{"num_hidden_layers": 13, "qk_norm": false, "init": "uniform", "init_std_down": 0.0, "learning_rate": 0.000509, "beta1": 0.9, "warmup_steps": 397, "schedule": "wsd"}
Each number is 128 + 32 x the weight over its row's rms, rounded and kept within 0 to 255. Layers, rows and columns count from 0. Numbers have three digits each. The size before them is the row's rms in percent of the matrix's.

# up: layer 4 MLP up, 640x224, rms 0.0649, rows 355-429, columns 168-223
# down: layer 4 MLP down (transposed), 640x224, rms 0.0653, rows 355-429, columns 168-223
# gate: layer 4 MLP gate, 640x224, rms 0.0664, rows 356-430, columns 168-223
up355 103:156105138135133165123163129098174117077080099119130133151085163047080186095161148092104108151138150143110139088125116093134158128118125129140111138146149088112173086104
down355 100:103108124130184066077102110214151149117119102115095119134119162094134147168120129084132126185175129125156116134119129154148149164136077094113106136170117110117193089176
gate356 077:078102115134149106212108159151088134109176134137100183157110124143144173142111114124192129078087125106140107154122147129141093159086217184141145145116113109154120128151
up356 081:091132145079165148167167090111183126089078162119091096113134122092182128095148156110131136097083154032123134141139129067151068156124163110069099174156107146155171091175
down356 084:149088156158042099139154115141123121093125141139110147195119104156114083068111094163177093110108126122130058107118174128097118140115105133136170163125162193070109078117
gate357 101:124208106145164132141094103109135192084146148118095074154101116079116120132177159159179086153192160131160127123086127117188141174080142114097141111142156081167119076165
up357 102:106053190136107117098177155133062102154093163104143119149189125188134154119059122104097154145123069090110107152135106056081149119153153125115174119084100159114111120071
down357 090:140123134219106165108106103052126189059156193171153156134143163136139175124222109133094185113144117097144131171147093131157163160134151102077152135147120113196176119134
gate358 111:110136168110118145139096156103159096121076153097147154200085112135150094151175088083116090126102149154158181126152124159156093115129098120104147142106147092170161111118
up358 111:113181137093157131151114100106073093151156147101086104177157111157163121124137067103184115119163150176111132102142138149096134193153099115154106168153056100123109174135
down358 112:133065115143184144133082132151199174171175157100115122096105117124093137142121118148150103127103077100121148110125177119131142137099114099091136127077144099077052108155
gate359 094:126087092135108111173103084103100066100187126123119099138176138075149176131210089175163113135127088136206099125111136071122140101193146129119125100143158093183159122091
up359 096:158143081088152133142095201153100146081070187124095165093079133124138147116104104154128140107136098105113179132087135135165127181034097128143075101143138117085134094121
down359 098:116098121145140179155185157114115142081105161119130141100104092182124107166111108156172186104090090088146165163117139161147135119140123152080112135140146116103154082159
gate360 099:121136133050106113146150179150145031126150094111111175120117109145086123096117126049163110061086121123124134163092185109150152114065129123158100140177119122145125127139
up360 095:154170146097064122128123140126103086130190120101050130135114128138133104110178100114174116120164145147124153132126179210080109134130127183094174169098084168041159156143
down360 105:046168124162167114143113125116108150142162099122116122103126144083105120152108115105064122160083116111113070078102098126149184112086125100124110156153156138149053057116
gate361 085:134144138073113110148156170086069153127224160111128115119177186138154136214150059116146147136115135132113092093107162169133110082160180098153166190124149157151161154145
up361 087:112062128175134142066120110123136173088099061134173146111109069142145167121117143073138104177141124071167217086141130187103198155117101112130158068080072179113145131162
down361 087:092078127106130141142183128056151155133100125151141135076089075160089149134106073104086138117109165113141099135139127126180115140135126168166168081090169120134118097162
gate362 102:145158123103100085103080093129132094143202121089163107107130092124168101150154133124096157135183114138127145109113108123162153147141137158096060187192231162120121109157
up362 095:111106114082109156090151144136165110111144127130126143135067140100120158126110157129152144082145115120136151129095098121116097154121103149141183110103104065146121137152
down362 093:121103114135133186151121149067149140156123132114182104144065150117092159127131116160164159106125134087156080160154124120137127131114158133112163111119150098088122183145
gate363 129:128129124104131134118117178062141062096123172171127145158102135161191126114107177146067060108146133150111106139060118158131093132063109112123102060073211107087151076104
up363 111:097046149116089122102159172103097155119150161159022136145151178142136110131129124163122145145149115161096155137166081162138092164073145124122106142178123193113128124133
down363 123:106043151138118128114110110146101119124134100081138160146070169092108151130085140144135154133119096095128122135159119140134168120119142139127129138169115162154102131160
gate364 102:156123134091199127113183109114118074130099088137169088095156111140101058118170137102142134167188119102121177183081158139126082135113142136146142127157179125172072144041
up364 100:100141178143060110084101114144130099127148137101094150139128104136137111152107153136161150050076098154132144110148079103120155134098088199129145136123143115110104060185
down364 101:129144118133051169106150113164147149151127143130159154158148104126145156144093159133091102038070102136092098099118132102121163087183173149100161122138117101148164113093
gate365 114:189108093106173124127081184086125102166131088115141138083117117090133077178126049151149153078146112171146169145149131111131100132179227116077137085125137111129150111121
up365 116:206106120120142148100080174114157084109137123124154144116112078177140154189140083090160160097110130211132164128074146110166158168162165192103136088111170146086132108127
down365 099:164174105135108106138090133226146129160171112135069180117042122152122154169120049120092133110132129151122108093111126114171130072126152136126109088154164115115145114123
gate366 088:131152052141130070071141109097157133084143075043176153131114121090144149139133126121097101127188128112115122110136142055127080128154116137123134116156092102093211217080
up366 091:128148058132141044100154132141127119105139136138142195137086164066148136153096114152104110109138115083096101146136167074134104169085073193170059124160086125125227142175
down366 094:121121119169106068097133182073099138135135122106094153132139152053107140155073111092122120114113078111150147186153083096120115164131115108167074146148066089093192137157
gate367 105:201130126155126090091160060132090078106087113108097173114109163145158103103075120114171136158120135107085103148068135113148141197114105189112051154104139158153150179116
up367 108:112146107114187086163121106164142191187158094148129073141137112101123181131072138174129139170125114131130106155194125111108152074131076144119167171190147118112089144099
down367 111:128155076143162159158134084040098106124119166134130215103104139129137169124163123134143160144142144111114118149173182112141161122104127114101105146110159198148198135068
gate368 031:121082122100101094135140164137138068092158172148084097149123151135164087167076156122207170154163075121110080207155092106110116165123119176157104116138146089118105133177
up368 029:129111127171139133089083094136176147095134130106117106207102135184170105119179135153117098162099089122138151142103083088163112119105113136085155160110145148133153102139
down368 029:145139126144122133127103170168130141100202109129136123162170069067120141112178167126079122131052137099157145145142115107153182159093096113130129129175059141137163104117
gate369 095:103118116179168156092139123110143149143112165123146136108104101080139146156154176118055103193103101087124151140134122098135047143152163176136078115120148083174093118064
up369 100:180162054134066114169104071159100118128162170119159071086127124102085119129149042151118111152121107149119128130148122224155174027135079128192131157101176120140137097175
down369 104:107151099106146163097128168127135141125140185146102111089150183097123118060122105185118085135098099100137134109165070182187132163087111169199101110126182113109077143127
gate370 094:089165122150138120122163186114121098122128091090128112098103195109111102110113134115151115150061137127144131083168130134117153067193129130083166174115141147100153113099
up370 099:207125138129139115165110153110138132084154160120159194140069137108209133122132117113113142143112158167131129125068136099107133095151133137083139099056176075161104090122
down370 100:079160145133128080068116136066162128095114068103117091101174171154089109100137110097129114130081103121124147174179150154121106117137127096138115167150077156127116115108
gate371 101:129096140105054146164130091134074109106176147132124128174116155163091107118108074145116176054134192130143140129097100149110096029140171039100161131054094151121153121105
up371 102:154146061163115141100145160117148077085152144106163130134126171148113168108140123126129161090201126109075059157146139099116136118144115170104122048138129108089132158109
down371 102:089181139091115135174168134121087142174161141159095153196141078122102100120156160122128142110117184153188144134155114150138127115147147021112172160097077113140175084118
gate372 091:158155085142164113101159160140180094097119045142073136088075121120134134097127103064100078143191110067077102112124127108100095092083143058131125154073164165108139133118
up372 095:126169100132139111118124143154142100146155122146116125167131127168125133110143117069125157199131075168173124084144122081142139092069133153115136213158181165143157110107
down372 096:105119106122073103133100104127147171176151120151129127091170143098091174154130216123149174083102146157075100140132114117086135094098095128064168086096032066156119080162
gate373 109:123127097080118114124112088113110035159216146121199156171129166186164096148173186163080146147148169139091057110112128144117141167133118149105137191072195137134104066136
up373 107:086127129083110144147143156091090070098153117123109099141184135187144182089108120127139135140135140114088155127146161183134204131148100127103140051148080137108176171179
down373 108:152152088165092057132086063110052071096120069204119167135139145087139100110132142102113094099148139172135131130113150070196096125143149071169077133110115144190108088147
gate374 107:111109224205125144111110075167141190151122164141134108119069124093099174107130131132183096119162141080096158157149100159155156107128087088124138101142146145184149108140
up374 105:154183105076108143196114187111169149121136155114085091122153110150139102158102110125137131120092151135111082073156136158098100162116158126156094213119112181083094134133
down374 101:109095097179123158111174157029164159079118132122164157107116134124126152070141159104092094067102086121153157130120097102153111173091125133153107091083170147115109151140
gate375 105:112108145165105150096135120134117132083173184063160122083116098149150128195123128175124145115052082098136097096131098083154121123150112110085126191108121164190054114085
up375 099:136172096134199127159084149118041204111109120191169151138102147088122089092154057077096161142133083137156141142158115124082070111132121124095131164151157093123107124100
down375 105:094117147161098141134139185099121110000137134051166106050183165157135147099171128163160104100111124125136104154078153139164137139131131152086113115171118122152111107077
gate376 106:137100170092193141179118066058120123132137090152151079123143135105113148102133128104154134136133128112071101089121194098096087172123096065131154116105133097177126125146
up376 112:094120146116119115091028110090114176148102121172056085117135161143119127048113132063109083161136181112050115103127102155180096113085112112167057140148126159110101161148
down376 112:129135125113109153120186131091097116138097139141133113102207159186025117054135095081131179148148122124141064144160089137164124117065097185163101102103102120116082130123
gate377 113:159131164106108081149054102118131129177141155134144190125107102113141116062137061145096085145158117134167140093102162122131145123127126115172104078104145129116109135070
up377 109:148167066060147163153159158109105184137105096137190139167125185136147191170128170120119210112129155135126085103149099131118152111114063134133134158124125158141174109134
down377 104:122180080075120187177167136058127173120098132146173141105107136154175169158127184153116133115155143115129072139133071134151117090134100208135112149119161117151142101124
gate378 098:137120110083147135129129146162153119149153129100106169138108090091121098165146079109136113169091137160184127083123200167094119101080109110151138119191193163101191104108
up378 100:158126128100095123133162139127131145188153184149111180101074112127107145123138091123139078185075155158193116115109145195106130080103065095146154175180137159123128168139
down378 094:176113146124113107144096121171179169165155089204192115111123094116116148114171089092113087145059122223124161123105100143133164147072127099117161188153109113098138106132
gate379 078:126121098094167096118112054104143087141111157122087172091102093148132113138172124099061153123151152116106116131125142085092060136136139156131118098119134103148078126181
up379 081:137098096133104110050140134126147146104118128107134138169147102166099205108136131072141130117143120150130159152126028122099114166134155127089165114198118169178132178105
down379 082:150118078132141126110147103068175161102127147151138118179129099109120170171119182134168150081133083144105106167163095093169113113134140116077159157134096134100112098106
gate380 103:091115164158145148136191148113161128104097103056115112065103094118118086193124110093144083123145144103083129154101148136167099114090125155103163132146151149178172102133
up380 099:122113086195117109136145114111158122145106109096156138100118099063113166107132147128142088120093131095132116157116095117118075143155066145077122080119168157154102170084
down380 101:107103127174099114121144131116082131158143137073085112089084130123121113150165174096129085104124175073061108131094097174150143120113099133110099121153150123211128112175
gate381 110:173108140197165177054140096130103165140113131111152191105120120144120212087126136095104127142169093068157084116162097060136157198171119106051155103155142101140129195129
up381 114:155116103143146153106116075123098130101076138102111125142096093097123153186175080127124185135182104085158065104145133114159117157151131130107114092174087113159174141102
down381 102:152089160177108130113162114152124127130128148092109160193111093126130102158152104113097163097115111082117085099161176077132129182156135081101123132196133129178169159089
gate382 090:125145131153163129177091103138124122138044128119167115131136101124151113154120124093136182126131110148187134138084142084148128122182140137175172105092133125130180126136
up382 091:172103167127098091108134119100189124146184104165167148108117111159121127179159162189176111162136130119086131099131132175114138123138110128052104168153117131125101153143
down382 087:155068131146113143125096119092185177148090130117157110127164080112103190139095144119162105106174121139122089111117142102124164101201152163149134138105153171102149130110
gate383 085:206143102124160107100101098107153089178144147094145104139136075099083124145148143117114157154078139145169140168153162137099137137154085117147115102146094081109109112167
up383 083:125132157089135105075095166158101160117146116111182099069140105141169082119159120113064118148112122076162115167143137161104162051188094062120195145104152168080180138108
down383 090:107145111120113123129192150092149164119091145145167162151133135171157157096126118142172106113159150133158022171178173121167092161099124089164145160134149125109124134096
gate384 098:156139167122110135129093087131144064152088121127154124147105166104088086130123109144119131142108106101192144194120147089110113130130048130055093122131151104164128128093
up384 106:138144114165133141119191119143117150131141197066125082105096167131131122152102161093110206119138137170118118146173145130169139120122111148124112140134109138085172119134
down384 102:109146169078160086129151110033124160135091126155117164137062063131149127065166117126123100162062125158169110112187086145206087155155154134111153112129167141119111141140
gate385 114:130167096100047120104149135103096114144180126078076084130184104165130120120165182131077141131188122163119041089096133132146130158092130149095163145140125160098134166136
up385 104:094108128171178116159110129136154141141081083176128145152075126102108130204103102171124131155064175105144202207150083097093110088186150107141098092132110104169120106163
down385 089:155162119124152153154109151066172124101144135062130130134068129121151168159133114150134187155186158128136126148110148117127165121164144158102120131088181149073159131118
gate386 083:138127142174125155150065144129207148138077140118148159146038104089154144126152123065146144156057140103129110177129168134111139175132092145112193118165120095117117170128
up386 078:117129096168183100188084108107082153158145088131200142139125087109092097139158126116156114156159123114140084167100133110182130098113146167136165163139191183149111122103
down386 086:142120132126143169116137121145085155144112107132128089149099135134138137122121115126157103139089115112125046126125136154117151137146150131172140091193091116111139095113
gate387 104:136125135179121118183161143103144098124183162132189172115099154162164092134110094121086123142115150158131105065108103094094109166126134162154178090057071114126075182183
up387 103:188137134102139124087115098150116100134134111138142146124185099173118161108083128144105086160056037117123179165100120129088133121129089114126102111139132165108092083130
down387 106:129188107124101157170190105100143086073122117148079186132141142195122141140133173125162095117114147134130165092127052148095112167113118171160116113092128154116100176113
gate388 098:175138123157177120162105087128140122112124134111201102062159081135131137144135100126087093157126155117174178159179063107140184108200075110129151111129128064133082099115
up388 104:103120137105135093122152096155093159118160142090142088144147139104119086144115140137099145136150120143131140173085147177111101060138160167131145113124114139141146121168
down388 101:094172164149152165147195151075150075112120165108137193142094128064083161121164139117137105163132133137079115141152142088106121061087133102154132105128185148138172114101
gate389 086:133134150126126115167073164114153097110176097099090140126125129133161183086105135139099147076122125147176131107101119113126096121083069145084089118102216149092124156151
up389 089:178101096104162107134128104114122139160111127106152077133167117085123210119100108122152100092120118142113146052112109137086140157123080191062112104126082161078122145133
down389 091:124143145139134141189185186140155129142113129153117196120110108125127145154116096186103136103103116155165122159082146118074143124141144190105122119131149094124109165111
gate390 107:134100123112087127137142077121118182098183106085175134139135072133163071117117154184184153141151083124123173086132086045137161118172155149141140124112129173107071157116
up390 104:152119174139150104195143159101204091133065175143152111138110104108109078076117108132073144146110096149086084090162199114152142117115115145128093164090139092075081132095
down390 112:157145112127126069118135167140100201110165098104126157147152053108130143119143138106163087140146102102121143068157127134152167157158155178143117173107101055157076152062
gate391 109:086143061111106106183056146119117141080114105162106136138150123115135167152129127093120181143166126076170118125138074154113148120161144123095171133108155131131134148157
up391 109:133128105088127106191116141104143152201107104131168214167163119116127134171112158083129193100163092094106105145084131142087097073189174152155123143056141144134149150158
down391 111:100089150106147123105170147127065077106103177057094136161157094101154089138154129128157132081123152176170132065136108121174107135143171156088151130156130067160115132173
gate392 107:137123090159088142089131111132112147117115107120143165159128140132052151072115126156141109110147119116163168148129096164089093159132100214130122123174074067151094147153
up392 106:086101128157180144129095105121163121098114155148131184135114133081063134148088123138157060167104085152118127075139110070097151097122146099105153160117128099115143119080
down392 109:120209141134168157166133053147145068088103132132133142067155130101141115167107135171101092148131088137121168116198119106127138087109110107134132148138141192114151124091
gate393 091:161099188132100154135070132077113144123160167100148130095137176091096077119155090125111114140143184136083133130079105166098122140120153139163183155127103129156088113152
up393 092:142134137117070122134143233133126120156135134081074145073074175090158131184141117079162104157086075118162104117115162198129104114110098096164159133123137128124125120089
down393 094:183089137164190124147155123127105130127124090098117101116141078143096148104191140100168129147100074148117128167145130148099142157089119139121068208088157105056147177151
gate394 101:170136098174107145194105120118154171134162156116122180127099131084135133139124091103175086158186095128140183111109100160126116109127043213037143168140142168119134078111
up394 107:133151145098129141133085123147202158103156102115146089093078095150092109215175213093160101193135127101111150107165054173164153124090094080173134155143154123146169165139
down394 105:133106126132104159062081090145155169086121112129113091116077119198153126128128142143137105219098156123115108087142119188116109182079120147169070179154151133092109112128
gate395 099:120110084113173134189129163108095126152100140130152163132179135105118104185051131119126146086129138096072063184084119087135099143169238132156154077183184120153133122087
up395 102:102149164080127149156068164138155107101129146106116085158135151146092141143125135132109114139119142123138104134097133103108145146127186103085122170096158128114184101153
down395 104:107114109083111066099121124080124129110141157135120111162131124139149123105125130070162127207114123158149168154119110116099122086050128155102096155152166121126134086161
gate396 118:183165120152130161121069111152168174187098110162133078034109166120135093130147076184115104143137130133137083098129174128148091085154141117126107111128173151078135149150
up396 111:123125105127126115052205169121061133091099173071176096173078112088106104131147168139156120074134151129199144115110071048170137174116159149091128161172125141161065122157
down396 107:149140087104159147110188125055065119092116167084128138208110148120108143157127151133162151124119089133177132128111083057180148168109172168128132142175141109150131091135
gate397 103:127102117132151102130067055116102100135181139187236110124171119127101125112117074114099125129152149139162067155104098100143137134143121120134110078128119106126119142125
up397 110:129088153128156132211091061100085107147180178096153149125185120177102141125111092080178082101110060173166113143088187171133115102161139161126139110097154111111105126093
down397 108:132112127134129170165128072125149108195090180117161166129212105179084096108152085134151109122148142213146122131114199136144078115137127096141144128158205171151027128061
gate398 083:118107129145152145094098160091121166116169092133038092178095108145184137125124084129141097093192163090110109087151149116105088196152117104129116119151137139117169123163
up398 086:168115097152141178152115156131070208161143097146134155123087078146164166112096066082099071146151114113120134170096185103086098169159136138103140069131106168181098135188
down398 085:128174154122148135162156164125115111117153112108116151139124121072199115065120130115071090082141126183148098105136087125167080064094112148146135142118109155173106129168
gate399 107:139158140078147151212098111075178116180131073138199113135102130050101116142151137158163168083129130128184083099177135121128132177158099120166220169128089074116116147109
up399 112:111119134178088157083148213138121117099111126117133196141151080092131163086110087067134152101105101096147153121112116110143151147124071128146120147135063168155150167124
down399 108:157140098156094125117196139101107120108159136080102120080172157203139092117151136129096137108132140079144112132129126110200138146112153193122098110070125152096177128105
gate400 115:085119045082137134131131111114120089075138139141135113061091152120167119199120177144151136140137106129140134101136168114134093077128105094105128129112087069103112075105
up400 110:133131158106112117066109100164077138143122230143115157177188059147143122083127122082151062100113164098112137112118128150138179104111136090162147150150151198165132165169
down400 110:158114113159113109109124204137127198162134171086119113176170088091109117134118087068136121073162127157118092121103113123131136113140083130120144149106158163187127148129
gate401 078:148183123118197160136114148137114223085171129136129124119101124120163095133113118111140140104153175117225119137121092107119163130118087128129151095150109105103155051165
up401 076:119093158126129101072127137133133143117127193097151177109132151163141098082105138168097061153092192124139123118122185118093109172112097116154122131132131193139161099124
down401 081:122161131113169096111136248133167157107176162062143165125080131170177128116113132075087145166114116118147123173098068124104137131074168156157161112104120118135143087141
gate402 115:124058132158141125125059219113112175133141105148159166093139174110140229136112126113097149140114153094161103144120111138120081163136158140125160119103149116115125105132
up402 105:170183080106144142125196082144184133098097130101110105096131076131158092131137115119140099126175143195134180188140184118104082101108105151125090154162154139187098178089
down402 091:179116094173132128146090125040164120150122154108149128126152139110097148125132183122134128123157115122170143141105125162177111176088047152082104166075158115156146107149
gate403 100:191096132150139170142101161142086121101129114170157105085118135086130169092171141118072120111109088097139155149153133146132139136185119142062133113105064189132166131156
up403 101:136099047168160138138179124154080138139153107110088030045139137154122105146143113157181106130126111115204142149170100099132101155154140136082102122157148168141134133158
down403 103:126124110098123137116180110140115170181167117108127127073190096130118110123182169092136116083081151118133133153105110124123153124146104172130110126085130112088107101147
gate404 114:171146112121202170134086150123146147097133105100193147115137125086107146112106083198105117136188097152179182129185155098080130136151109109102113101120143105099128113135
up404 107:105102140090089133146158115150129118131202167039142131156117186169135118157075209115136121078116125079127130119102108133185183122136067131064123076122083110132127137165
down404 100:121111123096103146151183094054162126113138192141090127133045169141116119088134160094155178102100172114129076134127196095079129147117109105176115071126097140133116127082
gate405 100:107152078141170103086127126133124131123117122063142164091117166169132094100138102072095082121081116105129101168127163071174150141076118182137080095104071160129118082134
up405 105:149127130117144138150050086100104119183153118124161137062090101107112111106153070100123147151160068126117141105112151154100129080098164124130129116147135156111134141071
down405 105:151172075133150096131140142157115138105102149080174166150069127156107083090145092091118123118134138132148075126119140106124167134116177136091083091104048140112156069125
gate406 095:093111120144106123133101168116141135141151116158122164185107101096110085144086131124224121135135162130208160145108086125101124152134083179144077150121093163068096158160
up406 092:134146100138094144086103165116111065108120126132054098127140166110146108140097122145147128143060113142140101075125236136132132077113135144070141123092131138059148081073
down406 095:151162172082144155185202112125100135046140128124143085119105115145119164129047156139117124161148138101054086105099129158106122145097174103149158087150138113115112158133
gate407 096:092108182101167079110173067153132102137152108139099129092178130113123182169098131166147135079131104105115130149093073121149165113063117194133140140087137156155128159164
up407 096:143076169089120060163173152156135115146086099110101154070126149130077097150138131119122115164181117134125150132136144139129097101101089139090122128089153100077124170089
down407 096:130163077158134184109141175173106124114158101127180118167077094121196144112133134144125121129130111148137116085143064110132151127121146104129150106071130194116129126141
gate408 098:142115067114076117097134161095156112144140131075126091109120102089174112134194104109091115114090135159146089167174100109162059151082129154110135129068115097098081144128
up408 095:112113149129173201125141112143130099096075132146118111173116141165056012184099187127141116158180150088143156088124127164098213100135184106179175128169134122105160090128
down408 091:094129172123158133151085030063171166097074130148128198157152162153144057127133137133139127151098085115145129173104158176118129132185130093127098174125127160150130060110
gate409 105:149149120165113178168100103089088092148085107124207129163129103054089131093111125125100131123147112138110085149137122108100090140152149196138179161123116077140117138075
up409 107:154167158172097093124094123126093126132142082151141156180143089115058163082121105132158125098093102101128138136128149105164128132139134163120145177086115095156095153101
down409 101:116125127105130145105091136179147094057135090123061169142118127115137078120142110114169140118074163125141186128128102114107107100093125111146097154117110065138129115114
gate410 097:114046146154165103095132109123142188132132147129148155087144157167098194174115152095062182075121161174120141124199132127133161128165163152114141130130123180111109192133
up410 096:084084150135145107080161140167124148118134129114168130095126144128167166160124141129099148134115144117081170109146109181028136161195082133105126163115123197119131136126
down410 083:137145154114106134178123131209147073127108170105033109178084095082083044089114105148159064119127085147161085090107165076118096126090123114170081091145124119167112140111
gate411 115:151082089120098132121126170100066122210174074122083136188080122183171064083120124156125161124129144188143094150126119120200124143121161176087166080150084161120139125069
up411 105:127108072177150118129166129132119127147147109131199083089126147096089171120122110147082195106162121101156132103164111129143097150153094176107133087119129059119165156137
down411 107:128177060127127135135140124146122113113107140095150116135138111172103077124116136128103123124117125140146162151151162128157100136120152103124119165084177139136166116128
gate412 104:152089090155128114140105152134074160114183093114169146126085171103135206102109148118122149100118095148172109092123155056125118113158137212087175118157108068157158106105
up412 103:195097104107114150117205074102177084097110124123122095132060106112172065157087124150173133078129141156091144104115151101089133152183135118124119119134172151189125203081
down412 100:174163103152113118126148062083154126155154176162149091121128106134058099164059111147142119062152073118127167096164127104141160168108085104146090112086188135134146143109
gate413 094:135133102141181154120096122080126145115147158162153079137146074133110118123167080145171150076160074128134133071120161063152096141163189136121145106208142088099090123060
up413 098:148162146082111104112142107129176103121115135083104098150111117135108123148163114096090077117150037078059126107130175134104143101116118151138150147140069120135149174104
down413 097:090104137191098053131161084120112082153168174096135117156051156113160120114095117088134094161141095142104089132081120096108146152092063078110126096146109115147092138112
gate414 115:131078124134140099143087110162114217094169139075140102112116082095136127129095122176169088163132141171108120173123049117121162064125105127078103153109155105112097170101
up414 105:207143190142140146176115124140120116129115145180189151177128144127154159116144147117110151078137112133196101155144162164114205127131132189066176120084182104135147104131
down414 105:135142070130107121136168156078121140061114120133103094181115135152131084084123075185160148084157138176070169103186140145096113128103099072142139104094157102157044158108
gate415 110:120096147101089107124130116096061112174134145142114112143074145117177165102081150189182155169162140188181153136123139110130136160175143063123094147235147069103120176115
up415 096:146133147115148125159099115095138131133087067113211106128105131080116075132126079099093149146101207149140158121100154109130087135130158133098099107125185080176103105076
down415 107:192139163092094125114136100121060140149125123193131078149063138147162176115089148104171093160074109152152139128139191147138149156184141103131119115170147114102120069121
gate416 109:121140129109150142092114107093121155152128091076113105131119170154068071142162125103147151091138106096099128116166113036159127091174170136156177110197171117120130159095
up416 112:124166107081125129153126132114147121090076174129104153147156162177129110178089159153189114057115149152113126140133164133160194145094127069139103103043104145136156116123
down416 110:077132076135138170144142231098140111113128137158119149130083144125106119083158108145129113118144128177179142149145143169164097079105165108116107148066145163116128098175
gate417 100:126130086132149090099115085127140175121152124143162158077120114090174190127166186143112122149144157181070146115099139129118110130061077160108165094151132151134127122104
up417 099:163114141126174174167161144106169152147142137133118129174069114114075075105100094110163134091126113116168106086130118131037128158139137063206130105164140086118113154136
down417 101:189129078125165081177107146116142139077127166097139107109116063169141091137101124152158116104134139120121114112125110088124156097140115129145117165118151103167125154146
gate418 095:148125101069146115180101122096119118192097137168162118090106117107145070108134118125056102194140069115116161065053101129166126042117136157124135146117200152117120147119
up418 087:126160118113143103109160138118113147150134148139169130116129044162110133149143155156149083129142157130131136095122055150130115150143130126161149124179074173138097145190
down418 094:130177185159128133129179132112113106110190125114122124147130133164164149138142151156167136078110139144112114109183123152198159078146136137103142103159148168120099096169
gate419 102:084137094139077087066128166162196162122140134126044090159099114175144143172167141141146150093148120050125072110125159131099153087173105102044083100179107162072110146200
up419 114:083139135089106067158124165153073175152130142106130099166173000166106121123142106122170137094161121111085158176099097171101150097198130103125191184150107125172138095134
down419 111:145058161130162177154077075092163136140205114131112173122130129095161105176079110104100096201128117163167104118143171172156093138148094166167112082092141088133065098109
gate420 103:169162121055184162121101098142154080156148107117095142196138132129155047139098112199149115107132086135077122153084175121134085094059166135153029106138180086121121144106
up420 108:109180132086197117118064100167115156084122145112170160205120148133078166110079118161059154093136118153133142148192186145104106150103103116138114132130117115134123173136
down420 107:111061162196101106152154118129137166136175108115159131101134139137145200138103192095092194102113124110168162110103047116193161124176095116110159110083133159107151136140
gate421 102:092090094167135122133131083157062126125158115152138094132121087166098152139068138105133140123099093114096099175085186147151160135135079111116170134133102189115150150165
up421 098:163192124130148168157156129131134161161120158110134135152089176134156067153144128142115111112108121208136111112121192132118136160096159142196147144158168140152080155139
down421 097:091110185116094166093098159106179108128133139141115159124186127138094190095153116091135148085123137112151118108190078091181092087171116157034118102186077074137206101085
gate422 072:126121183139143160105180158172153175100116077078117196163120135073125186150108084160177155136151119090149157104105134110154114160146153103055187143122082100128116113106
up422 072:155147076139149116176162098184112121125090114086083148098082107137132106175058075162086149166151064136112116191080230145112064090129125182154112180104078130147119086096
down422 075:140172088178081214193039127162085080122160126154070111099091113119095098201103139109112159103076136153157116137087096119128094115137112120157120185149100147131106100110
gate423 110:087100134142080073066143131105109124135126140130088110122166115142186176119105174148119164162127141095139138171115136150072147148136119119077073098137070197141135121175
up423 130:118108109141144164133133104116164127162092042203091140089124104118126154134162138081130169104154228184125109120126107146114080166151118101105099137157098132163058150127
down423 117:186135146133178099137143095085099068136132169124142144089097194080140141111114172121124115104080069104109127083127138030117150112123127099120118126145123165102102146105
gate424 100:122088077157130180083162128107130172108097119143180140132052132155149088157090077121128176143106187100145112172153147114109082125173106171139185105142091129105142136138
up424 100:083085105160076159116144175147162159088112159143100103097119137090160103178136135149111139074152050107134082136129101115186105172154106125082122159120123216130112164113
down424 103:129160157128092089200127098133093114102153097150117079106185059091086074112085147131077086160108075192110062079090115124142137096145102079125122149161138117148120143099
gate425 107:111135114175116182125145166089116100138169117115158138098195182118125125115136130124114144140136105151150181123069133055161177104211161125071157098124110151124114168158
up425 116:129132112087103093122114180165150121140105136140108103178183141175117113102104106088118078141141211097143084127140124123094113082070134096151081147089165126135136143076
down425 111:120126087082135116128052149096116129160080069158092113174090144139168120137117103076110091159156161066144130128163126134110121127152180110151079175117151154105185116092
gate426 102:136135101109156141127183127111104162119089128125086169211158148099137056149095053183114153109086167139169095102070099147154136148142149148120165163148141090154101081170
up426 097:166107110132178080115098122116068156129101175135009122176132118089113090139116124139146106125103144066174148140063156108136109126148129151074145125162135119088211158184
down426 101:117152159167128158137107142152079132098142127126047167141096114069145063102139104192113108151108154172194081152072123098085138118098161164088185098105071138105064152152
gate427 104:063144132039126110115123092111130110179152177201105112166158100126155095144105122145153135168097176157099166181147087169132159134069099071150109213116084157169157071126
up427 102:106118117143104122135128133148117155117170160086185130111118116092132169119106186142148116083096088107122113039057147127109105125101072120113181138091118121123127163123
down427 102:154125089090142087160166128052154096167114070165118114098143162171114120115183118082155147179165112138125177146185118174166141123134143088114138144146165141133132118103
gate428 098:106104168134105168161133087126158117144157070125117157150070080153143100153140092092162135074162115098127073141180144123106112108121169072123114169111090091140120144122
up428 099:103112139110113130071151130124090087108145128127111140156147127125173168134056196195143162096102162105179145115136154142131182190150117125134141181084063147063137172225
down428 104:130146148125207101153114130090150116137109112144138122140186171135145126070153210151136124151126101138137170130165147112195096117124145189137132051108093204109174156134
gate429 108:145127161146122119125137067099180124104162106127128133113125075128116182125143141148107120190099115144085093139117158121121165096080093095172022161185151119113142195169
up429 116:112099190157153147122141068133137156118127093058118126086088121089156125117125180118119139146070123135102115111139148133094164120170100163149156126182161120112179158100
down429 104:097078181171126174107121068158164163105144112118101094132117113098112137107142105103103127180082113130117115160111125117087168120065113109110107127212122085099165175144
gate430 097:182123134115138166116108101113139096177152126145140124108098097132140177098146117139154134124118179168111131168135123104119170164125162110098123170039186120125117153127